config.toml
n_layer = 20
head_dim = 32
vocab_size = 2048
norm_place = "pre"
positions = "learned"
attn_scale = 0.177
tie_embeddings = true
optimizer = "adamw"
warmup_steps = 216
batch_tokens = 16384
seq_len = 1024
Each number is 200 + 20 x the weight over its row's rms, rounded and kept within 0 to 999. Layers, rows and columns count from 0. The size before them is the row's rms in percent of the matrix's.

# layer 16 MLP down, 128x512, rms 0.173, rows 0-127, columns 0-31
090,172,190,224,225,207,204,151,210,199,200,205,223,215,150,192,200,169,236,223,203,219,176,187,200,212,217,220,228,194,202,197,201
104,225,198,178,194,202,194,199,223,185,174,213,212,247,178,198,170,175,218,193,216,214,197,184,199,204,192,196,165,210,212,182,209
099,211,211,225,200,167,189,210,184,181,190,234,185,204,209,191,185,208,228,205,184,190,205,179,199,209,152,215,209,232,182,177,217
100,177,193,196,180,214,184,259,200,199,177,153,167,186,202,244,187,199,232,217,198,213,170,192,201,220,221,198,207,207,217,208,200
093,191,195,175,220,235,192,185,234,201,178,192,210,196,260,206,156,202,223,209,218,208,204,186,225,168,190,189,185,209,204,171,188
109,173,188,223,213,210,215,225,205,168,204,208,199,142,219,203,208,186,183,190,213,204,212,214,181,207,201,208,199,183,182,171,182
101,244,220,214,203,186,193,163,196,239,224,212,215,214,215,197,219,206,208,249,206,205,180,186,163,180,212,204,189,183,195,220,167
092,219,224,229,199,210,219,239,217,188,220,211,222,184,192,186,216,170,179,192,202,234,211,226,184,189,190,167,201,218,208,201,177
099,190,189,184,202,210,202,228,237,215,161,195,206,212,227,230,184,171,211,178,187,195,214,238,155,201,183,191,206,212,214,172,204
098,163,204,185,197,200,205,222,223,186,232,213,226,233,189,197,224,203,197,184,179,227,178,165,244,209,214,173,225,174,180,252,185
096,162,208,206,234,170,191,173,186,231,210,178,215,173,166,199,233,198,229,196,201,211,194,191,201,224,181,241,213,246,194,215,176
098,209,192,219,214,210,211,226,193,187,220,198,170,231,205,184,204,216,214,181,197,177,205,220,202,185,181,224,215,155,206,184,212
101,181,182,234,185,199,203,215,210,238,169,189,181,178,205,221,169,199,200,196,214,176,178,187,227,204,221,214,192,218,210,172,229
109,209,180,216,181,175,193,190,198,183,191,191,186,214,180,202,207,240,191,188,183,212,221,215,181,212,239,209,194,192,180,182,180
099,213,180,180,181,179,181,186,209,190,189,182,155,169,190,187,185,172,184,177,190,216,143,213,220,214,203,183,195,167,189,161,167
096,174,229,205,200,195,246,220,187,200,197,203,189,208,165,191,202,232,196,226,207,170,216,215,218,219,175,257,201,197,251,193,204
104,182,191,191,214,204,224,213,195,198,193,192,190,209,212,140,192,177,183,203,249,189,194,184,217,195,184,162,199,198,170,190,222
111,187,212,220,192,216,192,172,191,215,203,163,213,193,208,230,189,197,225,224,181,172,189,201,170,218,200,217,212,205,170,205,172
102,194,198,195,172,209,215,206,184,199,176,200,228,200,170,178,200,233,192,225,228,203,214,243,184,190,213,213,189,176,221,159,251
097,219,217,188,185,190,170,191,190,161,236,237,215,211,185,216,205,180,214,217,220,206,219,194,235,182,188,234,212,181,189,173,189
102,239,184,180,221,210,185,240,185,183,172,195,220,207,172,196,195,172,203,216,180,212,164,183,171,210,212,218,168,169,229,183,195
101,215,197,202,197,205,206,188,214,167,220,175,197,228,173,204,201,216,176,199,184,180,203,219,222,199,211,199,218,215,170,222,199
098,174,207,233,160,190,201,238,187,203,207,219,208,203,253,197,185,219,214,217,206,216,206,164,189,169,181,224,189,220,208,185,193
092,176,197,208,221,195,208,183,210,193,197,220,184,223,207,208,164,202,198,230,212,195,200,221,185,215,185,182,198,201,209,223,240
103,196,221,219,238,184,217,221,209,194,206,239,195,188,167,206,209,250,223,157,210,202,202,158,204,190,162,192,184,204,202,241,194
099,203,182,191,170,202,197,179,208,200,194,207,185,191,223,180,223,181,211,163,191,195,177,190,220,209,195,212,193,241,212,172,205
103,187,193,209,178,212,211,205,213,200,178,203,231,187,193,255,226,210,208,180,207,200,173,216,198,202,193,239,203,231,186,146,225
100,192,178,176,211,180,182,218,193,156,169,232,188,205,188,162,171,193,202,199,235,233,202,221,203,190,189,229,206,186,186,247,208
094,222,196,200,189,206,197,162,212,196,216,212,199,189,203,196,198,186,219,199,221,252,218,190,261,206,172,207,206,190,210,236,190
118,183,185,205,220,199,210,219,208,198,192,215,201,162,194,205,218,182,189,214,181,188,206,174,209,188,199,162,215,225,198,176,200
094,203,170,164,176,187,202,239,197,196,170,203,230,216,202,229,201,198,200,198,210,210,190,210,228,187,186,185,158,217,189,167,215
097,167,175,213,199,166,194,170,184,183,205,194,213,194,181,196,183,200,214,233,197,183,230,187,202,181,201,175,236,226,175,244,217
098,202,201,224,185,201,229,191,213,198,179,239,218,206,161,154,201,210,224,207,190,184,181,177,205,219,226,228,213,186,196,162,215
091,233,213,209,197,211,197,204,220,212,185,209,196,199,203,200,230,207,228,169,204,228,154,194,175,208,185,258,191,194,222,186,183
094,194,180,248,162,161,211,192,230,202,218,237,181,173,242,192,209,185,185,206,210,136,233,197,178,222,189,196,234,202,201,193,199
099,196,197,198,227,196,195,238,174,229,248,176,201,222,261,236,230,223,219,193,193,226,181,219,194,212,212,202,198,200,204,215,165
090,193,220,217,230,203,186,175,187,185,234,180,202,221,214,181,206,181,202,208,213,209,199,195,213,193,181,155,186,233,177,206,165
109,209,198,217,201,165,167,212,186,226,211,205,212,193,187,165,203,157,182,198,224,215,224,204,220,221,179,175,194,195,200,243,199
099,195,211,221,190,205,177,204,186,164,219,212,229,214,181,210,199,175,194,200,177,210,187,227,187,189,166,137,169,187,194,217,178
093,203,235,189,213,198,217,201,202,192,218,186,196,193,194,216,185,216,184,194,211,188,173,218,198,206,216,184,212,225,193,231,227
096,218,169,191,191,207,187,219,222,219,200,178,206,198,207,173,221,202,155,188,177,179,194,197,247,195,214,214,227,149,227,185,164
097,192,187,192,190,195,198,237,210,250,197,216,218,179,216,220,212,257,202,224,197,215,201,189,176,222,172,193,228,186,218,177,198
098,195,179,234,212,186,177,179,203,215,198,173,206,218,190,220,207,194,176,185,229,177,185,160,198,215,199,199,250,202,192,222,210
106,213,192,181,193,182,215,158,203,165,176,247,195,199,225,205,203,184,175,195,241,161,235,196,166,183,213,212,212,211,195,220,197
087,241,234,187,204,216,179,202,197,208,222,180,200,202,180,211,201,193,187,223,206,190,193,215,181,227,212,204,173,196,242,182,155
103,212,183,222,205,194,236,222,192,182,179,178,181,218,175,170,220,220,177,234,172,238,218,205,224,190,191,173,193,201,231,221,190
102,208,194,201,212,222,202,194,174,185,175,190,209,194,215,225,216,210,169,209,214,208,201,195,149,173,259,190,201,240,190,219,239
095,207,198,200,213,229,183,220,211,219,185,224,194,191,219,203,209,191,217,201,202,233,191,227,203,168,166,211,168,198,178,230,223
101,180,200,226,206,202,203,169,197,223,218,215,182,210,181,183,230,205,215,177,225,243,223,185,195,192,217,208,172,204,191,204,206
088,203,193,217,168,188,212,203,194,258,193,217,196,191,191,210,236,202,211,182,236,195,210,188,218,176,224,204,222,242,186,197,207
101,177,175,229,175,213,185,161,182,194,207,226,186,204,204,171,197,240,205,186,206,220,216,217,237,226,198,201,216,176,215,171,174
106,197,216,201,201,195,176,205,185,210,190,209,228,206,208,217,200,191,191,203,205,196,193,193,194,182,248,223,149,193,194,190,215
098,222,186,173,195,199,193,210,219,210,192,203,180,195,205,207,197,171,199,201,196,165,217,204,157,221,219,199,192,211,202,178,197
100,199,188,224,221,220,207,204,212,199,219,148,195,174,212,204,201,210,203,183,145,230,179,221,204,183,186,180,189,196,204,174,177
101,211,184,200,215,230,203,203,207,217,197,208,190,197,190,189,178,181,200,204,195,152,214,166,228,177,203,177,202,214,188,183,161
099,197,202,178,167,193,208,195,197,230,151,184,175,187,195,189,210,201,232,190,209,183,195,240,192,181,205,221,205,191,194,175,225
097,195,240,192,199,171,196,187,200,210,179,244,212,221,222,197,176,207,192,197,230,193,178,219,213,212,237,204,195,183,222,240,187
098,225,198,197,184,185,201,192,174,198,243,208,208,190,215,159,230,209,194,186,218,241,188,177,149,188,163,156,219,180,215,179,159
112,235,215,204,200,187,204,187,200,207,214,204,226,187,198,228,204,201,183,236,237,222,147,228,230,211,217,189,192,165,194,228,221
094,219,234,222,235,192,192,184,205,172,229,157,164,204,165,236,196,208,185,217,235,192,219,206,193,209,245,204,198,189,186,174,209
102,182,178,208,207,200,209,194,219,210,187,180,146,188,183,216,173,194,198,188,203,177,194,191,213,225,187,210,167,221,169,226,242
097,196,222,178,228,218,219,167,214,220,195,192,188,178,170,206,192,196,195,194,180,210,177,216,219,243,214,180,182,191,179,232,213
098,213,190,190,199,210,188,214,201,218,204,164,199,187,206,221,211,218,192,201,127,238,202,213,204,222,195,172,206,224,168,189,212
102,202,202,221,205,208,181,178,216,161,206,208,204,240,180,216,206,180,214,155,188,210,206,215,200,205,209,175,224,207,191,219,210
097,225,216,209,200,201,224,212,192,240,241,187,182,191,184,184,223,223,249,183,209,207,194,197,221,192,212,203,207,220,186,205,216
095,201,197,199,149,191,178,241,195,197,220,202,235,198,187,190,191,236,184,201,209,237,212,183,212,172,163,247,177,221,233,197,218
106,169,211,222,230,159,201,237,204,211,224,212,202,156,204,196,195,194,217,179,204,212,184,220,231,217,191,172,173,211,199,199,215
100,210,199,234,202,189,227,178,175,181,217,145,203,189,199,210,232,192,198,167,186,218,183,209,172,218,220,208,184,200,227,193,223
096,182,221,201,230,209,222,219,204,219,190,221,216,196,197,191,216,189,222,178,188,217,188,202,222,222,189,217,197,199,200,222,230
098,201,217,202,197,173,236,205,209,185,175,184,214,162,188,188,203,180,195,192,190,148,223,229,224,198,167,183,184,180,201,167,176
093,190,195,205,216,206,170,218,199,211,194,238,183,206,236,228,168,190,211,203,196,174,220,173,203,174,185,218,211,191,233,192,173
100,187,201,183,188,202,199,196,230,235,242,213,177,236,175,204,189,215,238,181,189,213,188,218,173,209,193,239,172,185,175,227,242
098,165,179,180,198,240,178,224,210,201,160,233,189,197,211,214,173,193,208,211,192,212,221,205,202,206,200,231,195,180,221,194,185
102,165,211,221,187,219,224,200,214,219,171,204,168,194,199,191,191,216,212,216,214,227,218,199,195,191,214,211,199,193,204,216,185
097,188,216,200,193,215,214,160,196,199,199,203,208,199,167,184,192,206,201,210,201,225,172,203,184,183,191,234,215,209,189,256,192
095,198,196,186,187,172,193,157,217,169,225,220,148,173,206,176,201,188,194,186,183,170,161,202,207,190,211,192,193,184,205,181,200
099,207,192,185,200,160,207,167,223,205,201,173,219,175,194,171,226,175,173,217,221,165,198,158,181,204,189,195,187,203,198,221,202
097,196,172,193,186,198,200,166,215,200,227,212,189,220,194,224,220,243,201,190,152,201,214,201,210,200,200,235,198,151,195,222,225
091,231,188,183,206,209,204,167,215,189,211,218,186,207,184,203,200,220,165,187,215,151,190,218,204,200,217,197,194,192,196,187,194
107,175,215,198,215,226,216,165,152,172,171,218,200,189,223,217,211,226,169,196,217,202,196,154,218,211,194,192,201,222,183,171,195
104,191,181,167,168,198,173,201,181,191,206,201,196,205,220,197,208,208,204,207,213,223,217,170,231,184,239,187,176,179,187,197,179
103,175,187,186,203,217,204,169,176,171,224,154,202,223,191,204,179,201,182,190,201,189,207,233,220,222,196,160,208,193,212,246,199
096,237,233,248,217,206,202,189,202,245,209,166,217,240,168,203,244,222,217,188,161,173,183,201,156,180,188,210,207,190,204,207,225
092,171,201,256,201,220,194,203,213,197,204,210,189,182,255,219,168,200,180,205,207,186,241,175,207,197,229,204,189,223,208,186,201
095,190,231,160,174,190,200,230,220,204,194,228,179,191,214,190,200,246,192,204,204,210,181,170,214,212,220,234,211,189,176,245,221
112,196,203,203,153,243,178,189,179,221,218,194,187,185,197,187,181,209,209,199,211,224,189,187,180,206,212,205,214,188,174,230,232
086,206,237,207,212,192,176,187,194,199,179,217,198,208,189,197,185,177,186,205,211,184,193,242,212,182,193,193,205,221,196,156,242
096,221,194,183,224,160,201,180,214,220,165,188,183,180,239,206,182,170,218,201,189,228,151,204,203,222,190,162,183,242,206,182,184
098,174,197,212,200,220,217,216,204,220,220,199,203,214,231,197,208,201,193,190,206,212,224,169,248,206,183,211,198,191,201,187,227
095,204,196,164,183,180,227,231,222,201,193,209,208,195,214,163,251,232,174,216,205,179,183,193,176,174,185,188,209,207,210,214,187
095,180,203,156,182,212,187,150,179,200,232,237,180,242,142,173,209,271,216,191,210,171,210,209,214,215,188,208,205,185,195,202,185
104,165,222,177,199,147,214,182,203,207,209,207,207,201,190,172,198,211,167,225,232,170,201,178,187,211,229,210,203,209,231,226,200
096,189,177,182,235,242,206,214,177,188,227,216,161,230,185,214,169,183,233,209,194,193,196,202,191,181,146,187,248,203,184,213,219
102,193,243,196,208,207,217,185,183,173,220,178,239,198,190,238,229,213,180,183,160,170,208,205,220,218,208,239,231,198,228,196,201
095,208,204,237,182,201,174,212,190,216,216,194,223,209,190,178,155,179,217,191,217,174,194,192,236,210,189,161,168,187,222,202,206
179,220,208,188,191,222,191,167,201,201,166,196,218,233,199,196,183,201,210,176,203,207,174,198,199,185,205,179,229,183,181,208,203
100,155,192,199,206,168,213,206,207,163,159,155,190,204,179,241,212,209,241,184,200,237,194,211,215,175,201,205,203,213,200,206,218
098,266,203,201,209,205,213,186,227,185,212,197,176,204,187,190,227,238,214,193,215,212,191,199,229,210,199,216,216,222,199,191,227
099,194,197,192,207,230,201,215,227,196,191,217,219,197,191,239,223,177,174,186,193,218,217,179,160,245,214,233,183,172,220,243,225
103,233,209,176,219,220,158,222,192,190,204,225,188,196,234,232,194,169,220,160,175,166,223,214,205,214,167,137,217,198,190,192,199
100,187,242,166,200,175,174,187,178,197,186,195,210,199,202,225,169,195,190,237,176,188,201,192,185,202,170,209,195,190,224,176,174
101,200,221,184,228,143,195,187,195,208,180,191,217,216,226,216,181,204,160,203,222,179,214,227,235,186,211,185,186,188,193,254,176
103,183,201,193,203,221,197,191,195,204,246,165,209,200,203,204,181,219,193,209,182,205,235,210,190,194,202,209,240,214,153,202,202
106,171,214,202,196,211,222,190,186,211,196,187,225,203,215,219,195,220,196,198,207,196,188,237,183,197,205,199,229,243,209,196,208
098,202,182,229,219,220,189,225,212,167,180,190,202,220,241,181,213,175,220,223,202,217,198,213,188,183,188,199,201,227,234,206,203
103,222,194,237,196,209,213,232,202,187,162,207,207,208,221,160,188,170,192,216,195,197,199,196,194,224,218,173,179,201,184,207,202
104,216,193,194,196,207,195,228,195,191,208,177,208,180,219,214,188,166,170,224,235,192,199,212,221,191,200,183,210,204,188,184,180
096,232,205,198,198,201,201,211,210,196,229,214,215,176,195,191,205,218,204,176,167,158,199,189,223,208,214,215,214,179,185,189,176
098,234,201,211,174,167,169,189,204,198,192,211,207,190,225,199,182,176,203,238,223,199,207,187,227,215,199,211,203,190,207,141,234
099,195,200,191,218,184,208,186,205,187,188,202,205,216,133,166,191,213,218,208,207,220,157,180,190,171,218,184,189,219,192,205,211
100,222,214,207,189,198,193,217,159,175,207,216,224,167,198,188,183,144,175,220,150,198,211,213,189,196,161,165,209,201,194,209,195
097,196,181,209,199,217,195,224,184,212,189,156,211,226,235,190,203,233,199,211,190,157,215,200,186,183,199,168,187,193,178,199,206
097,192,177,169,197,207,206,210,191,185,211,205,179,210,197,180,199,180,186,191,183,224,202,204,147,210,242,248,185,217,205,261,212
098,207,168,202,207,153,160,218,202,197,204,184,208,209,240,229,198,208,207,201,202,196,233,196,189,198,234,209,194,185,223,243,152
094,189,199,190,173,179,226,200,219,192,204,214,181,201,163,226,188,188,210,234,191,185,206,168,166,180,177,201,212,202,167,195,196
102,202,189,209,186,203,225,201,201,173,195,215,217,200,196,201,206,208,172,197,199,203,204,238,179,185,221,165,190,214,181,153,177
092,208,214,191,223,216,209,192,168,230,208,165,215,209,216,182,187,220,191,176,179,171,192,198,185,175,215,224,202,208,236,197,180
097,203,195,201,168,194,206,180,188,188,197,179,217,170,205,208,192,190,204,205,214,232,222,239,206,183,193,191,212,210,179,211,182
107,192,213,189,208,175,180,232,191,176,231,207,199,198,203,186,169,186,158,239,209,209,205,200,219,207,189,210,143,202,205,220,198
100,189,207,199,217,218,227,196,208,178,224,189,195,188,216,219,225,203,215,221,241,198,222,219,222,176,176,217,162,192,189,216,178
100,215,186,175,177,227,189,162,193,192,206,187,213,188,172,205,271,201,189,173,162,192,198,185,190,222,206,205,217,195,194,154,192
098,231,197,162,152,173,195,212,205,192,219,224,220,227,220,195,194,213,211,182,160,180,237,205,173,195,224,199,216,176,209,187,169
092,188,207,182,210,229,206,185,208,173,186,204,199,189,196,214,198,218,185,183,191,214,232,200,195,191,191,189,201,194,219,183,214
099,198,202,205,197,173,208,224,181,206,197,208,192,183,242,173,189,206,190,197,191,183,200,196,184,205,204,221,190,204,217,168,192
098,201,217,170,218,205,222,179,187,248,195,211,168,172,227,190,199,144,213,226,179,198,216,180,201,217,190,207,196,171,210,207,240
097,189,217,176,232,207,179,223,179,214,210,178,208,202,222,209,197,172,184,189,195,213,226,202,171,210,179,237,181,201,217,197,185
100,221,179,244,197,242,202,214,189,214,208,192,191,218,178,210,188,205,220,199,174,209,214,155,193,196,211,228,221,221,204,193,190
108,250,204,191,236,219,200,222,221,269,169,159,209,227,188,170,222,192,181,225,238,187,207,214,199,215,212,164,190,172,197,212,193